{
  "n_head": 2,
  "head_dim": 64,
  "activation": "swiglu",
  "attn_scale": 0.125,
  "tie_embeddings": true,
  "parallel_block": false,
  "warmup_steps": 200,
  "final_lr_fraction": 0.0
}
Each number is 500 + 50 x the weight over its row's rms, rounded and kept within 0 to 999. Layers, rows and columns count from 0. Numbers have three digits each. The size before them is the row's rms in percent of the matrix's.

# layer 12 MLP gate, 512x192, rms 0.177, rows 389-437, columns 0-95
097:473461494545547548502468524570529525519514517504522502505494557502518430475470510511440583595456486522472504464430571527485470576497516468488506469540542562573547487589479548661497491485531411516490480480472460356454541613502502447568509512481590521532489447394510571470463489423558431443
096:547539477466466472471523569490545455530451444474551515488482509540516528546614597570513525416486525468401405450451537575496521595536514461419532356479448473474491530499467418494481534525557541435466586561541593516583476424435442489427541390533542518550501503529406483531549414480508548547
090:540446461508537537521469523574515533511539489514543504490388491486484483562615464572621571486477497550503550502434489511535504559531571522506446475506386504505497560410585505481539499538475448410538464493572495615589546490442471512501451485506449494540550543505483587333443572462454579427
103:466398392497455493429466441552413368440475493538437474513485557414509450472548479491450464434567432533514507465468544542501461520478505394535468406557483593560436494417560559477479599478556482576462474414496385500459467503533449485456409625514513469505517518493598552470469497512461548437
099:542523500574439506512514521501550401523524440466577584560522608414479508437485525440407579523434486555542484507588446536545540489456341441507515563490487472648524366515529507490455479463505500519489502540489592569524526555558546490395481575540617593522426503464510624463484548478516547443
092:576578430569515481440509478429509436573454520423461592405558475541525478431482449604518463486448503554455570505479460577418443569521395427509442452433414445419586579468481441537487506453509549530543475525560537493423454485429501440520473475528435500444513545538485470473442452525364556474
098:508438468430519452415574466579537480526544554441535445480430522513513568475470469582476515531446494517544550476443410553554485487459499562509543506569461538507548391568465518454423607485425508523494426552537385600578488462515500474410499437550529408566564483493505541490560540484606571535
098:507603427404489460472514476592539437454609406540497467521525516432567432518517513473546503570496489473469520452432503449500529509462511498403484526519531533477477580539461361494449449510537457470567491581453395503477509517477495446499498477530547574487398480549536468559485415543489561459
102:578589471479541434504457517600543571378392477447514394476538498398510533508497494580528498493548490456499547520497426561535587496523498460409537553484449462508420476490523486451413527524556574507526502506457474575475537464389433509438401469457503459473486437494494527541561519574487467450
099:510476511479479567537443576474430452560536534553422584491520604559461577509483534520568540501459445470449469543513492489523483461519497484416574466445492484535474511531510469459466507476480537533534466516525559518531441464419410469470581492434588481585445489522437547502588502538531550547
107:462466449491442575506480511478523556525477531474422471482391543466503518510478545515468520565555408505452448413479469500509564533553511437474477529469490397429460471440445607581506539373502396482416473526470496588534498504448478529531496485510495622561565543521509483512570461589515490555
096:514514480536486495446526458548549517513496440466458462500519521483462456480613477494462413526504455533446514546493506503485527551449650458437511502548502431613488555543461434591411404520531457533475514357447496484479497472610575533497473540463478465546520501582625542518548498533527452483
103:493491450467497494493464491547442485447525477474409603483553489490443555539542461518571493492492517460628519453496452455457472519485480421464521533570443558608507527500418556598523472531387489417543450495505506543452493437586494417456528526461488511531393525513480518571463526465444513501
104:413338497488459585429492503498495500540529522527572455449456507465491536495571472516582605548407578504528534487439468536498573432525509445510543485567469571388615592474404532539452492509452488526519494465444603530528424510463519535470609423547503498500454513535523500424579562550414428531
108:425558500507521497484479449530518505542495487484502523536554594450480513510513381496535442493449487554479539511426552519501589563533465489501540413478433455510500553483489492500524449500458424532514554468469530486504546585571387453482465516468495491511508563537446658477495521429537520515
104:461429431474515628550579633421529489448563553527506522591423542540489427460522473466581456540479430405515561526479545542533484504384553423482556518476504580460531559558465445477498579486483513476500474461510555461431559574551474542577478477392507476515559528478489501493476372605523420583
107:463591504424590372499500551504549451519469496582454415484367550404531426338468533529460474539452473466483508455602505503470502528555594581553494527538493510434467508524600460593479492556449516465441462436429382432525557514529469516519544370516463448516439422506513528516444518527538563524
097:497561565517494463492563514541495488530495547460461469529427480499508499554506453513434483562436529554567490547610547538456505438545502518450499550409515475551554523508442524451542482442585494400535559525427586471464521560571431482527504497479607562505555475506518541539415542449507576483
096:434539524532578509463469431582583511456561509478469456576522601443561445572499472494543483561566447518484465464488466570542532527520531565597442488643503542510433523499432491457475544529560427491453469503554580469458569623461534469511496464505574502502482457431498447487537506430456452420
100:541484415472465558477533568467493446522535429473446482550463557589521523515535574532427474480506480618476448558435377621481502525539603589487519530463467481483565512393544545500576618567496552558448503447544464445479534580555395538454507448562458464502481464463524495525581445457475568499
096:540501586508468459464435492560461338492507497489473423469527475452532468473546477502511488469516511473458477471477458440546426551491543469550537481407479519467457494500478471598520454594428469457503508568546492424569376540597434376584535460444542394493520540533541534437382532401559471489
104:506605563503467488438523481475542515396468543504590498523492481490523546538473411492514527519560480429402518494509554462545524408486451536461517543399410557452514514486451455482519440514521495421473523495514550462533540438555392489563514475469572538446478517486511536490485408542542425519
094:469478461484520483523562561531515546533472498541512515487518475544470547598498447523475431629521483484414550503511473540634503553516543600458544463551508514502498573506585416400508546510476458527584438559489439604497485426585516455462501529460525466435507518516466438526512592383498603538
103:454530547537482600465410492531566446548498553562454551438549541430482563520454495398420513416469534509435443501461536474513586450460532544603533531470449545517517393503630529464420469536530474424521500475487556575467544408394508500512475447498458495564507531449442550475463547495539480476
097:562427489510563525500470481495550547465541397460512584584508550457634456537544497513532538533546515522536388458515510478478548509528522541496393529512514524542473501554548533531486575478431513537468427476481523645586479589501551485607444512492521547552435520444485532535541426450492525548
101:465479501487456520600509432493496447373492432535537460507495460522524607607544489509553480555590504520502522523480506444431558573450494420482420518507444487542461540521499392528414481517455462542399582454537549596497496429470442488508480420460449519568521519421479560586517510509437486577
098:557535455415605477443564520519415555541478449470456460492537504555461544554509496464510513510549545616492480578651555503490547496574537559567444512511431527486469435504457454527612632464473468453450465582490488578451425529544470502402524469489475553521563533567450536562511433438525442533
106:471490531422518511490454571420461525497509461597476562465562440378466504522532494462455412516488460538490513535517545489597527531608424526533456582523515465400591391503550455486547566541472484504500475543445474586466465550508543485470458491443402424500503475534556486533516493503487490532
104:485536435486554550425458540440622584531466479508561462553486447427492546554594527434566469502473494576495519508571536485511512367535524534525451428462423538479597415521582521531604427421488490471443554483508508460504516505512549395538388490533495435569491564454484405507555559491448562520
095:464412518458545557410467456475535542417510503421522498486434359531523479498432500548521567515406490511522371487500461490428509516446555485489487412444498538579544526450536495545508509463544505484516509507585461528475472478437534408572580547471450568494456552466535508544564509444493463558
099:443388490415494486513503499473482490449554518486477566516456409624507430457454525424532328499552486527547407494473401455478548536509428507528441445537442537552523469539417508568496375458572469561503507622527397439484501573581473552458560547503495481550504534507468510512474483526577447444
108:540499491430503516559428628536507437566400530549604463589441397473544489501592458549525459535560520513566483504502501519504569531404414501447461505503533467574448477518593502468545527483481487513492479493530491511476492449425462484531498442496524475546544517414549525446615409493512466463
102:490544494517523471489423550549527437567484589446534433554544491425565479546514517486489536478575490421477505481542451579448533475498531467440524541516476508515507493433586522546547486532532581605431497329535533470404531469503547503483472470551472565521488500428487468483504519590547387502
112:591483558519488444493557509607505521499321574462532482344409393482472540565547512507472437451567445557489543451506537486526536519496383471519494506542530513513556578553520497555527473510538526409561480501468460576535469507497516591500514425448484439473512498475458604511532484478532519546
113:551448607421476394531467445489515547601465509459470479559418460466531524583522494560522566443400417541468472492453506555511572494554452538455485496482458602540522524481456517435462531671562441535534511624538466408465558512568517458486511520520483467467450549481514382556621565506506405492
101:513537502501365539413457506556563505440452494476452514510553495396548532518423478403501439592471486466479458502521439482488487441482542437365558483554523485419484477434486514505418508428596485547500429592496434574502511575452522537544493544547507561460509552532431512501463505458502567466
100:427497479473553502481500483475529573511485470419533612455502439515482538481512493495463538588552472445480511464438441510553520482522513503524494469560446510540378510540418570530468527492525518570526538577606533520516429526500444559561526559499541572618419542563462618465458506537519458498
102:466589504455544480506455620448618522416453514454536394483475593506504391466421468461518472508546542471554563516524431517584528520549517456377475469559494505464512565461538486588537535460574463345497546475506524484483466467579477495493447513532458469487429455410598449507461429487464464498
091:500527472508528504542483561502403495531469563504528565371629583568425498499534435480460541465503456475438503495529414544498555517526501482519510445545560495457499477583526575528484459483539532516577553433550491577560547467537487590509433538510496465502475405395449434487445421445512529537
098:517426525427526465393566465494490532598478549468476522486517545406560512481506429533527531580480550538509461488439522498522455478550458537597559596448563540541532476498342547519508472531584528496452558518519533507462495518389430462509507527434468562471527452482476452531485496542547568522
102:562516534448525575556401555550495488452440470542495549563442521392529490539499519453591399546502516541405454523569552512471528523508447456489551383614536505550430489476511504464529467490601487490500476516358466489542515515467423594441478448475451543496435499493460498549540529544582455471
102:523496457364463500474488477521546544506459535436494395535493482476363614466494434516510528475434430554469500529506475424466461581617541496539479481472473577455512530445510573553508489394467544490492467568459443510448488521494387515524493528476547446511442441552492428527528480458479488491
101:452400516441510533477466554446566501602579585445592500593493421433488504501518517464531559446507511590574506510423486475554449462511418514500570474496458440455500438552474527500440572562481536495466517570579368531476458455520412488492470461544483457476479439525543594445544538504519389468
097:545534545484497358452470544439403443508411464454459517532460458472547536512502460490457542493526499492522528475502545486478498536452471475497493506528456629508517485553516428433541471487573557467590531513518542478486521454556499497526488524581538577454485495522477508406493553518611514358
101:607451496462564438541406462438460488463528493469522527491477490447402499508576547396495579474489400514468400464494429540426537465429535452518459502480458458542488560517526507550543487494535554596459435495480555518527520410474453483485468464476457493463542611453449381491467483489558532496
085:545571482485454515527588538491512434463364464487457618582533516485521565460388505450541551480505509482447514604530517473418619409451576444584528399497485565439551544498505473520585508496513480503563489492495465533537515582448476528470398585416524466532531476499492486559476468500494456493
103:460543556616480597485523546564524565382459391471511559499540501495444587444542544525558514468477448430511583530553563471506525523554474562562406489555404606439465496491485443461522488573437441539448600440531502469392498544451546473497460490480516548574422484502488514525507604438449548484
105:503448556550477558504441588569569441466493495467434470411478469481439610475487587536452433535438413468624518522514514496453536497568512426510461389586434507552460485485449485557552539486503446552579483524525491444528492487576587543538498541584494512556388557443447438524396490563486523609
099:557522652481509460491417523495491553490400513469469453419502468452398506520513572457526540479441537456475450538482456424432497524457602553461465538516525518528534501486436531500585493532529542470575471468518506524462500535483498550571461500455486465482504446472452488548553510560601620542
# layer 12 MLP up, 512x192, rms 0.189, rows 389-436, columns 0-95
097:586480533529452440518453470484478451452501446570460447565498492582497501562452442427545451458529547462530543486434462562451528573447521567533393578534428523465488537405469519551450479382547507498561530466452528570528511447475573451590477463480570496429555510512502544512509549451453483492
092:430548503424495512500488393442506414493594496533471545503529487510479542506535538519491557540423524519492404400484509578583534388467499581533470428511521499506544519491462444465486536480496396538486507596528510525366558537472514444504562408452540486400581509499459461557503421481559445530
091:504460365624396406463512508475463561554499454460490495527501532571435536477484510533517525529535443484479528448444542478520545410535494489502534412596515376555512495581475437573444491533606560542485530488550396486543543474505555464456432504491521503574515512500476531431497485562489439468
105:509485501499483514567473476489536447400572537429522555422397472508565515572462531511585489438483563431475563603495560454508568497531468482452424558553425516484478495538507465493596411494558532488551495489599510407498539526528463521549511438565465510428444574469535548415405463564602544481
097:418583566382493467530531431431455464574478504472503535491604557498517509450449473542452506517558592561531485453584432543423520488571383543542469579512603490592388597438518459500443493485551508482417474477519473510480411493595462477524606498449519542585613501552446507502532503543475515545
099:583508613484510481479429575491471552426534444436544489533494503550539509538438520531458531464504501492506382429455427501500501480552543508479543478472501501493475459465492531523483523458498418492481491427466374446565446543498466519523598520584636404468428466428526506555471408446575497426
096:530583554552551510511520456556484459440442478523541386499451410503532529423546495538556533543482474530489476475656541584437500505441579567510541546669525549464511456522541443468476494463446546471505514485486468516472458504476512401455525464469438575505525510495512565514554414508472437463
100:488536516482431535449496661509451575507546659513426516508550486491480406456532551519503376466532462496495612416510538463561523493445515507505580524483522500482401567445458559484578540497433465479526513575475511500613510391438426552518509470521496407520469489464506455501478459563448445544
101:500447478518420509465482398512479566561391469563473465458469588485511507521533497567569537476539475482512445545489515376506504529485498500533541495536441492571407486492474509597532608429509506448527575572519563544519501455523594553497476470540532550574469417419406385450507499436471471512
099:491456446514507530467554527503526474597388354571512505600484594496487501533506447486439499549496503465426348559523477528472570591440499550498529512524447462487498473475468480514503516461552587480524559448371514515442536532485585584507462448464520583553491478478498498472430522484506447491
108:495556516448544573456504469491460544414427453495523552415408464523467453561565546470552464521569545439480528454489525498477623500467483532507445458437514449501500481485452432532526447454536502422540384483323445527602516469585513559488414527524513543567445524441546450492492497584529501511
099:576480499582515478446520448420538399599612505501468542535537579557477456389517393450472521518465537561508490540495519519494520471465528537491487431485579541501461527508547435552491471505575522491444384486553452484529487530571443545501504520601469491483474407413533493647543522532578512538
097:552504517463570535555549545491621622421476525581458557460467468518455506533552457513581564529560482486446469402484417525585534468490560493450566485523477512521481476538484520472540533542507540533535547459445535518514550512544608547516437519435462483484552442597447661549526522523608422546
103:555517483483499414447554397525472523510583552493432533494485482417564476496432514446493577478490577582485435534499608546556481456518552434534477480485573555440467412557595621409607444487574524495469412531436567483502404483515525504597561573515458582503485479548534542581537462561471462521
106:493494471518481495579432519442503515526466523438483584503551461522526444415505535478417493499541457476482446522539536491631449569479515499550496522491540513410459547516492506528485521535616534631455481589421413453517456454459575529573476447532515435532495517505520518574404535588584439580
104:456462648537463536428412471580557533467572558563515439533470472508470541465521620448503537410465432485519482441477479500542498540533469505546429521563574497491450526456406496588517464521492361587460531483498581527508467480490472510518550514488494478428541533492486492539422541506535559530
100:557534412548532442469529463437581538505459438522541420478497431478418547490527397411485481470381569534497521513436510491427564511433507410488576485475542480504457540605468576472520484490533453594616498500509537554528522567413576452526451461462504456496599424455498552453524527513497483501
100:600534416483576534545538511540462584463510528520579536508429505483479509512553482486498618548492470529457490543450578510543514577469561509539506525446419547458517523532452559431518398423491599458453470573477422585497484484417481528510480512487411522520516466427467439437526421561551488494
095:457490487517512485394449488411489484529612444434551435532478555529473524448516446464485477523481459517512526455531549569536513504490430481425534503464419507474471550501501526510493542427566417506553514479616587552469485490607512483552415491437452555549415492581503497584482519485536574503
100:478510554475531605506392458514471442505590561524515498531465545552479470546459576487617555504460565554540531529466545541559554512561450472420455450479515492458554473475490519508429521534568453492368524452530421453556478427637537532515477542446474479443549516462461547497469545456501435522
096:524525568475464455484509459648474588470454567603485483472491519463494535518488494451515500523553534454593548557526534433527564466461525500500531508483464519593489443526527476485440549497524595574466529491487521579535485418432459511534582477514494519439525560515496422560486537548552491405
104:551504406486483527482499441503457480522523472471526518415410516498368513441547503471447510419550424504467492552550527504436478493456524482469514458421440495498494483490518504477518489416471478514569476451481472519473503436404387442489530442507428418478492508449468457559500444539514495435
092:582406519485462449480554450445590495523504406556497564498610439458505414585502527513496440416386551523509481470467451503542576508538516501530425503474471481471469498414504489481515476496490464543555621489493481500527524574515447478535486518520434505564603555539460423506510509556496538558
100:480526518494524467531557611479506539575534444478442548610519459467478443470426474501456589492516433503522543413465560506455555509439468488474526501523499557552427501459559436475497523523559493601540603570569567545502481513480551417437542604513418495474471476448524426458551532385503518445
094:540552568544439464503450457473491492448516567539439512501496508456469520442505490507452458461402461466433521551408626556476375524427608420566501558513538457499554475458604372501521529442598468501586453535494498397485518468520505548547461564565543439552531497455602519395526510531468529511
103:485477548528552446528507564463493570500381576582541522531468527536507525511548519510531468592482581431435518563547505504467526556416597449423495522551520576486442465415449450475494414425561502478410506534521492393583547413505490459522504435428453523432438478482506439505509508479492439451
098:473490520497589472488475501511392487489425490542519492518526571514442532558444519550482466565478473508493558528538472543483432617481426572566518581515465519465502482474484523513513495523472484481508454548564473505411440468422572497473422472556514565538572559481473516460514503430551567412
102:449501524598521483489502481545546542579573410568464407509493516415521446567522566502408471489543549535486521371475418462459514483501503461377549459422443585534467551493448444548477484588462379489504444473429539541530620516535463432485497498560492510478474444456543511549454395543451483591
108:510592476507522470471450453500496501504459430532505451438484491568486484569402507510513564595463431495462511502548493431475480485467545539487492542426475444468601539510566524538597477491615492497460535566580493543470564506476480458440459456514502507422395504561525480397465474486427497549
096:491483505421560410500527578482466424537562511465604547475473462533530511441481406463581569470491516511555387533561471537484645459484528431547521456458500483559569556398561474588509482405431575513496504507461473572469468531473469475565479480534503553560545646565524430444492551479508460496
105:485509461487545492536430419543531457485481534527413518525477592504496568601442587520473387435459550459498531484513480448470469468552411537475481552480469528442466461467455526403498548344505537542429408465538598458446546456469500477568441412482406549532497487551467473449509459439492579540
109:549547439471454481517515451487434510521461448581499517405565514557459525520507473489550438444448525387450534549570474543536494532438476468584428599502446502431592463502453566522522491511417525531537550567518586566519541460462472491554448446459501567601545448454495490461526453492508480445
106:447449457505511524436496480467533499479480456514516575571567443583497428444539532489532507543594589546558500509525590483501458523454420561458489506458524537480549431554556514484469522423564448476518494523583399514613538509566434549545483525517463475548434467523479467580466440478529566575
106:528530566371468459408508472506377529586519458505440515442492537622585402513552480453417540408521459530469460507552546459495527476477464470538502399583541449545515571395541549479576555489554508439592482466536553497472527509631506423559526511469399485502542625569559441531561467463515526556
116:548510520508532630491513525465521595492541547562474553549438486580408614577507515520539581580489490501523482475560503390435477424559464518476603436470438509561519477425536552524501531503394487559398450532451494462478525420486522442513605433570514434492560526439425459509522487485485411495
097:555547473589461411590533523443390494544390478434456378501493588581517467490455484424452467413576500474468549451458464555521526518435545542544462481424521408555447485511504469517452453491442464489437532428476469372518432475497543527547508517514490476533520467406494566489593458415394440546
096:574553486509551507538431468435475462578519430518535547509531529511488491470549467519524532542533555538439489478390527560414465486491529509520518456447480443535521610526527557500491431516485412467500485567556554551514531532389403530486569447443534508485455472492412540424469536430422550479
103:583370420526477514484513556459440451580481461473452427568557522451438603481421528537455518498536510458519423482502475543551524547504486445464501498457473553510522554520334486464447462503475504527479451561486583497525559510435548519491480494537630525415526560545422513527445551516472479484
093:552535422468471476455546495533576497493443566473587501432615470476459502507371423531432524531447410451468554515373484440574523504545468548467472390539630526542565547512553493400427465516490475549522543550526457496415441493474499454519599493493527479423566545516484480522480603462375448525
095:477509531559549411486499506479556512497547455476484492493474508498433543554553496506436467535518527547659508428494449487521509364455462373549517433582524482577423457419435558484537562541530469581573472459447524527505381528498503426478602469479503468487469561519490472546527473510522496573
099:461520581560487572548597574475537514394547543492593530417514520477572514520518467482634423471524508587479416506471468503443465487476478481553511521610497404477453560480599492636563496451500454565537528481451451534500501465508396440563534410469455505529501446519527557447488490576494607483
099:458590518523440527406458503423611551544451498450435502415390545516453535537514508460470546581486466555505549541511491510521528532517482487481543544504502520503475530417491402529486543493579509525498411418525417491499462447476516574611501382492467532465498435582572545533542449516502514428
105:395541439422443423476417500533473490519531530509431524442648490509538513468444490557553389506499474490427440394503438486540455484567623417489462562474480565561539511557475488483464451398435416530552519475424504594511523457562545476446466432499407445406582564493473522511500584565514506544
095:389505528546468425546491393518463520409524471548542518454535469456474449527549466509568474422484540544416391497479489518566523391616490554467482610472505491594535497538482598493519504574478572444537493511473543510508526435473516485551537457464468512495423495515429554423435519539400484461
096:485562587519454570436521474525497470608461536539440444529554516502490454502530502535520441494531547513540482489501442543588542574564493594477523421458501462497489517504471435474537553501464449590496479641445492548487487508538581442480536489474519440457522502572508543494511539489580606559
087:512483528452514490485574499399478474473554491532511413522444504488596404486491608486561589579477515468491426470491569461576443537446473646526484546489500497538485548563456423522486590502501434474506503430532453488530491512457478374468514523456479583490497543465494526504495549470581533547
102:494499531503387528487502528429575514478528404495565522481500528463522403508574509528545555427549539445543526575561492543566603505428457480496473439493414530409548541583529532482512517525478521527527433476565519438448548522496457546499437510462497503540445479517601416493556467454536434531
103:575560466510443463510544507455544585463515566448555453539464490458522613508458476533575547486446511519494513445525507435410445468525581446447451585482533514460505493444421468589483511464438565410536490554454533530446560515502542500443392430439508479390490368551380503511465476552417532422
# layer 12 MLP down (transposed), 512x192, rms 0.11, rows 389-436, columns 0-95
099:482516536484531466494557354486406464473567571536460506486522547430476574546475584597485548433510538547468541492553465599513531440566541465515564557458451437447488433436543555538466485516529547491562436546530553449490559554553516565559570509515499518534439608559556479516487480510501374461
096:500408510471497442545578571428529433600541561580456520446467513529505469438470432420496440451592520560461457598467528514500558498553540452457467497426494592506498454525480465467573464597599447473457383549489544425536461480542557519472519474555519524494491486566503498425584487493398541470
097:450439516464496551479487504550614461510343609526462445508508578414523453585448592411554522530541535508459552564450519555535549524523544458505455578507542474489494470430513517426443442512544565514452510540452488422525447475664445491435502555463481582504490480469464493539466430491463421488
103:517493476527466585399469493499461517572534545486487568566604508575526452480477465503464509478476435466436479448465595528563505448431490466492504488483463485536518340446609553424452550471445456544473599608423401444461507525532568545488476462474526485510492519582428473480479537485532589536
097:564461505511500444555388536525616436429619488501526524514463539548529542539492614461523531426480457560542543497421517526548521585477429388536510516541407397528473510498469457573500550610456468399554498493514532477496431487634523511475549484478552540450440454484586486533533461471404520465
101:474513634434469484419429390556511513419512498493559572557436513451488511463494516489560499548548502423462355478486589478491548513488475440448553477528598503472526483463496465438512484492470481491423474448501509567527535509585495434540521570490542409470607489584496383464484483549508412502
095:516561511461480545513549498379491527534371539479539461517554492642524537453489526498495540461553475482400531483523536443465472472444389540527491542395450530487499486403442593499498470556483544543527376441443451483407461470538494588526567559472505432449448369536579567479541427529568459504
102:369594549459496453457537587594509489480626509472513512479483509516417448496541572478449514546572563488509471518462516490560474497538503496484556489490570425511456571560500520436437408532460500481552385527484468446409495420521465553537517441588491439484531462508531481551410452433422500546
104:487505422460504489536490443490466550405364504582520529467547481503573467577500418577460513502426404576537460560478376512428397456494452619507461446459496519520467488485525512550383431521476521416449406464479539490539520457547531542452565557518567537491517460453551488527581509515532475464
101:506495521489461451490449505545541504528426500476462529509534517505476486536431409565611448489445455552483488467441546498519518499545511471579573581518515513512452545411484372607439476556468480523508566578569468529525520551629557512576550503493506593497505515559557514430446496475481406466
098:530495374485520518470452511496455513565424512539513435529512559525432644450510507580503547467571478472386525498438494466477458595582401515467533424542550499458468559415519481383479582497472508518506491451418440552526574513474483542501502457536549470491470482384581480560457602460530420433
097:490468498528419476559531509501474452455679496473544525459456465518415539543508524583437585597495581505530452521555480490526492483426547494453415550436515430510426540497491550493553511531537557583563491442555501513437521456541488440563459614529564589438539474382510525468547576515520563536
103:378445414450422492521467510508415542486482520482481500461648541549526489427535429438464487495523545471460510514490613478482555502448465433537425432509451589482592407537437477446575515523551510496482598485544563528416495482547456456475403573535449480522448518560518541435543472440470573487
099:459551504492488484467576500520517585452425494494525536437415485520492509549464508490531496455449523462504467556481453456541633564537412456527410466605505490541591504479461446577479512367497544579530535487558526475431379471430448481531461553544489600396432529539467460417538507435427506498
109:650499536504509534631522503449478497486494547565535494559547449418563445506533449452537463536405488503478614533552559522539564476493467449453408521581457522593502408491501434538501425526526529484530516505470409453484530488464547437542461520466466498529525525516441496500493481513444470440
101:552584476518442422455552517431506532574409461482499597500392536507487526518472438346491566596557508525541561506500452448474475557438589528556407515536511577477511534522499543480567450576469513409463367481464477489492491437493440539452572561544479462534508479501457421610529513538551446495
109:496509579510592607520543546471543445437566496517470446492502505500553384484470459455520444406387405455447459468509570519509425466466464411453502556550420555565499529471425563440548487499443520517532445465486500501471478491547520498482473500511551469451461507440490483478606530559562504466
096:596542467489486461580546506542439568456589480446423447515423544472487535534567530595422435505466456517577485406484470513548530563426486458456512530497534516593523510593595392534390536562587484469610461433527487426489481497507446566453542529475433526541373463456477486445475505480487525514
093:555510514511446466526577440483563423520467457527494534462512553522524458542539546435459497439576541474500518499491591526522446494416431520526476427539460585429527473510461404504514424617422467604462478522510422518519575495565517524467562466548501398479551490480527520428461534400551470500
105:481428500485472559512579540505491531482625445507457449443477475554504508454525414505570547460535554456606451438524508556442505450512455558471546450592420452443489530325540489558448489457502546543388541511432503522591470461602473548451516477492453550485561450497495499477434553557509518541
099:495504427495545529513523534475457587471494403539442480546487518498473438487520481501504510406510434495533486459485444567517512493496599542493479532591457547623454522476421523510471547383422453486540550495529449561496399548508452534474485430506503481513548583477532557441538571569506405527
103:575476446406499485520607542451582444457433492481510460480505517557541530514447497510465411507471632555548539409462494488448448527578451461458415508521510453574489474569465524530497488519425485513499452392509531428480490482446462526676504476532524493441480518331480583432490407465494543525
093:437521460597474580427506494434397567431470575570449457460440530503516430428548500413502491578556492430563541453485569512437470410532477520514432439499461536504550478498522468523534470593483479396511478513486556565488419536544520568489498539587402358532564473595406500586517477518497414503
107:505527472458471512475534473583480606513534524427487503558466506554540554468551461586453547572521458576474549567517476490473477437551498530497639571536483365448488539428435565518522544603456490472473501632593495448499504586458489510426548435529484446554571524450466462485478502504549461523
100:456454514457463526406482503505445575514484436522526558475416482471414472533481487519563562505503498405486518511434597603494521431544565546499675464467472556405477502427450443523459434527591474554442486534525492486446564479668548465509523588467419486540472465520474502469454500510432467421
103:519559448470485569488567465510491509616462476477433487477630496508458542430533443464507468456468522522526393394504535482589423514499507498496394533436498470432436534474452512545466481569477499538464474466526415441636434525452501490452452470482501535512490503552525413475453555570469602550
100:480519557468473403517480473540508534387606491441509594511570481520484547532516473579531553558481478572514471491420544517478413484515567597509561479502379404479533470474427553542562460434527486452551474491469557611518451447501474520398599542566512521438546540428469522490505503498477473454
107:483484483497533492530537483511505515607548495509512526563418462470554510461552531521516575396478489450427454474536463551479514478445443457467412499434426513500488466526518585435593497457480442422585591503537502481495500558447516487517493571484526520504419496548481415528468445442548519473
109:507522494572561530524461554408469438533512460473423474477467478439514499578488525540616437503447493621556499489541534389520505476453511527606511532494401557481485453606520556555510411503508493461543523519527523524516531476530519512490465456539466423427520434555475437523499542638449501448
099:475503485586458488472530437546518432448614551422539467565490491533523559487507492503465528445487470493439517498487518491492513626474484543551432451640554518541484513501479573413525569482559538437418481536590500431468533486527524478490476498482492446493529483432543510520575490452570499537
103:425472469481502569394446518503606511510446486417456406453532528428516466488475458520481594579537497464473430515462544527482494487550479419538463559541428504579463455527488556503514522505557576522548451536582595576499426525543463526484489529440539490447334555558564558511429475623529494422
111:473515498507552521488554497581585471456631582483479518477507474473399425480613500492481488511552635491525496504515568468459440539539552446499507434492483499511528476427525561577520556480550443552464527532521477587625515462403442574398490534456578552575461392434535491495586471512531531438
107:533488548572456573605462486531526539500410492478454500536506547548514524499560646511479483389453470391452536421490525489504408474479484450581515531551504419449492555430460463539519471450553579464527523520593440527450612579565419462411500505479489497445534501544459484494499474462467547507
114:531536507548433489438441438505466576498435497534629570504506454485485501499547529507447479556512446501440536487536505468497497477447475511452487478584508540430511495481502592450547581593486551525517505415457515487537514510490547513449475457472552485480408524474608415496441514413437526539
113:503430511558534548542446613569430544423532489538409576523529479531510483563514513428377532507494435537441531461534519435575358487468521484512521514470472482496449523567593507468604532469473570674531541553451483481500474415479499517450469484526473516444442554479517509546438481474527464432
099:416517558508598454456470559576486522531397515431397567459591448548557499526544517499581435535452514526519521585533519548445451559446487578547508494515576524484475501456551508443498474513500480413509555495482461433498465533493488488461471506351532568452553514463455468504480487611551483510
094:572420413507440505546510459420421367468593434485518528540470389548513431533557476538494552481461524520534438477506545488484512498610474428425550552427471470420476531511488535539465524567505614551529452442497480568519497458512513538560551503380512520490520455593510545470444435532462388395
103:441429446517505474516517478506492432400506467530413538503439455410505511408454487480440520580471437529461460542519502415444470393606471430526488423532511524576414483427521541474526552544500469521465508513423534421398479575431430499533512599521531509550541474545462508485489513451501537500
094:489525523537607479623448487509524545450488482555463502410550528470462607622572576559485534540556489492499527508509591593442515511436507482524560486426445523519519486473551547489457434425439524548426492511434535537456555552526520492510511566562505429465554456504490406586514470561498410571
103:485537557499407519548518448558508497512380493457548459538539470567444541477505548454482557447531424473504545553497513482525518404502438557531491506438530563550536475444542520536566535493477503486561530341501442489374413500565490598463546515559584530418493475538534497414494433550478492551
100:407452433526483465471548489456504497653482388525486502510485421459451449444484498512595521478492480496462530503445445448564508524525489467447455479552532476488462428480516502606479467526470491526510502485431491524622537501515476552510447519547466430617483460474497373504498507580452553559
101:487514482557500472494446483490476527449562446429518558473461485475438411492459434498608414625532568559410464493419461412391578426436410587548523523449490509478560481538496544500483440439466542508533387421470439547549390510545499533423456511405590381515584449450510515519497528523547492560
101:511431505513472490466533515499445475539490531435607459495480651605530461464537453521495440556463498387537513578410441540526522456513510543555555384552518485476382470511489546453491538505601492460526478576500460526406555484530462565521419424530512562476439433453505520597540505511496546409
097:460483504466473630529531537513480488563414502529485561423447492545532499562430552471528519401485537484457518523535439487548425506475455501529550450461545395503508426477444480451536396497490578518461434518461546463432577474511571626449498448493434445510538489492427582527489469454562444400
103:503510476571630440481450566560547512383458570605469541522510495477447527499609540543462458611491481547440451504398554428445395480449449455441369455477469471526463499449520499420483475522493516512494497454529502462492459447517478536549433450486515471437397497489514570553577567512440488500
085:510475567365512590530500530469522525532416475542427621519531496379587516491521514499423536469525517557451469500484526533396571529405594575572489567500494524457437503536488535521510465472517488443420436423522420392394513519637518546498339498525494480531492496477476468440547428481480411540
105:456475536439535455519512529452437520535484525506514444497425409500536430523484503430525534526471481425511518561596478504554479542570480532566376465399528528427452461482560481498503538468350517492489519485517456541389441481378501495533447494545467536470448483417417500489490532468564469536
101:492522494564448517481457415496405407467477460497549520543511454454438519387541465575476405453552493524497476529452535553574485431473445524454523426434502473495473448560410550564564414520524562449427543369485401503479470468490557428460471573492437537541588615537454530463571552501436472488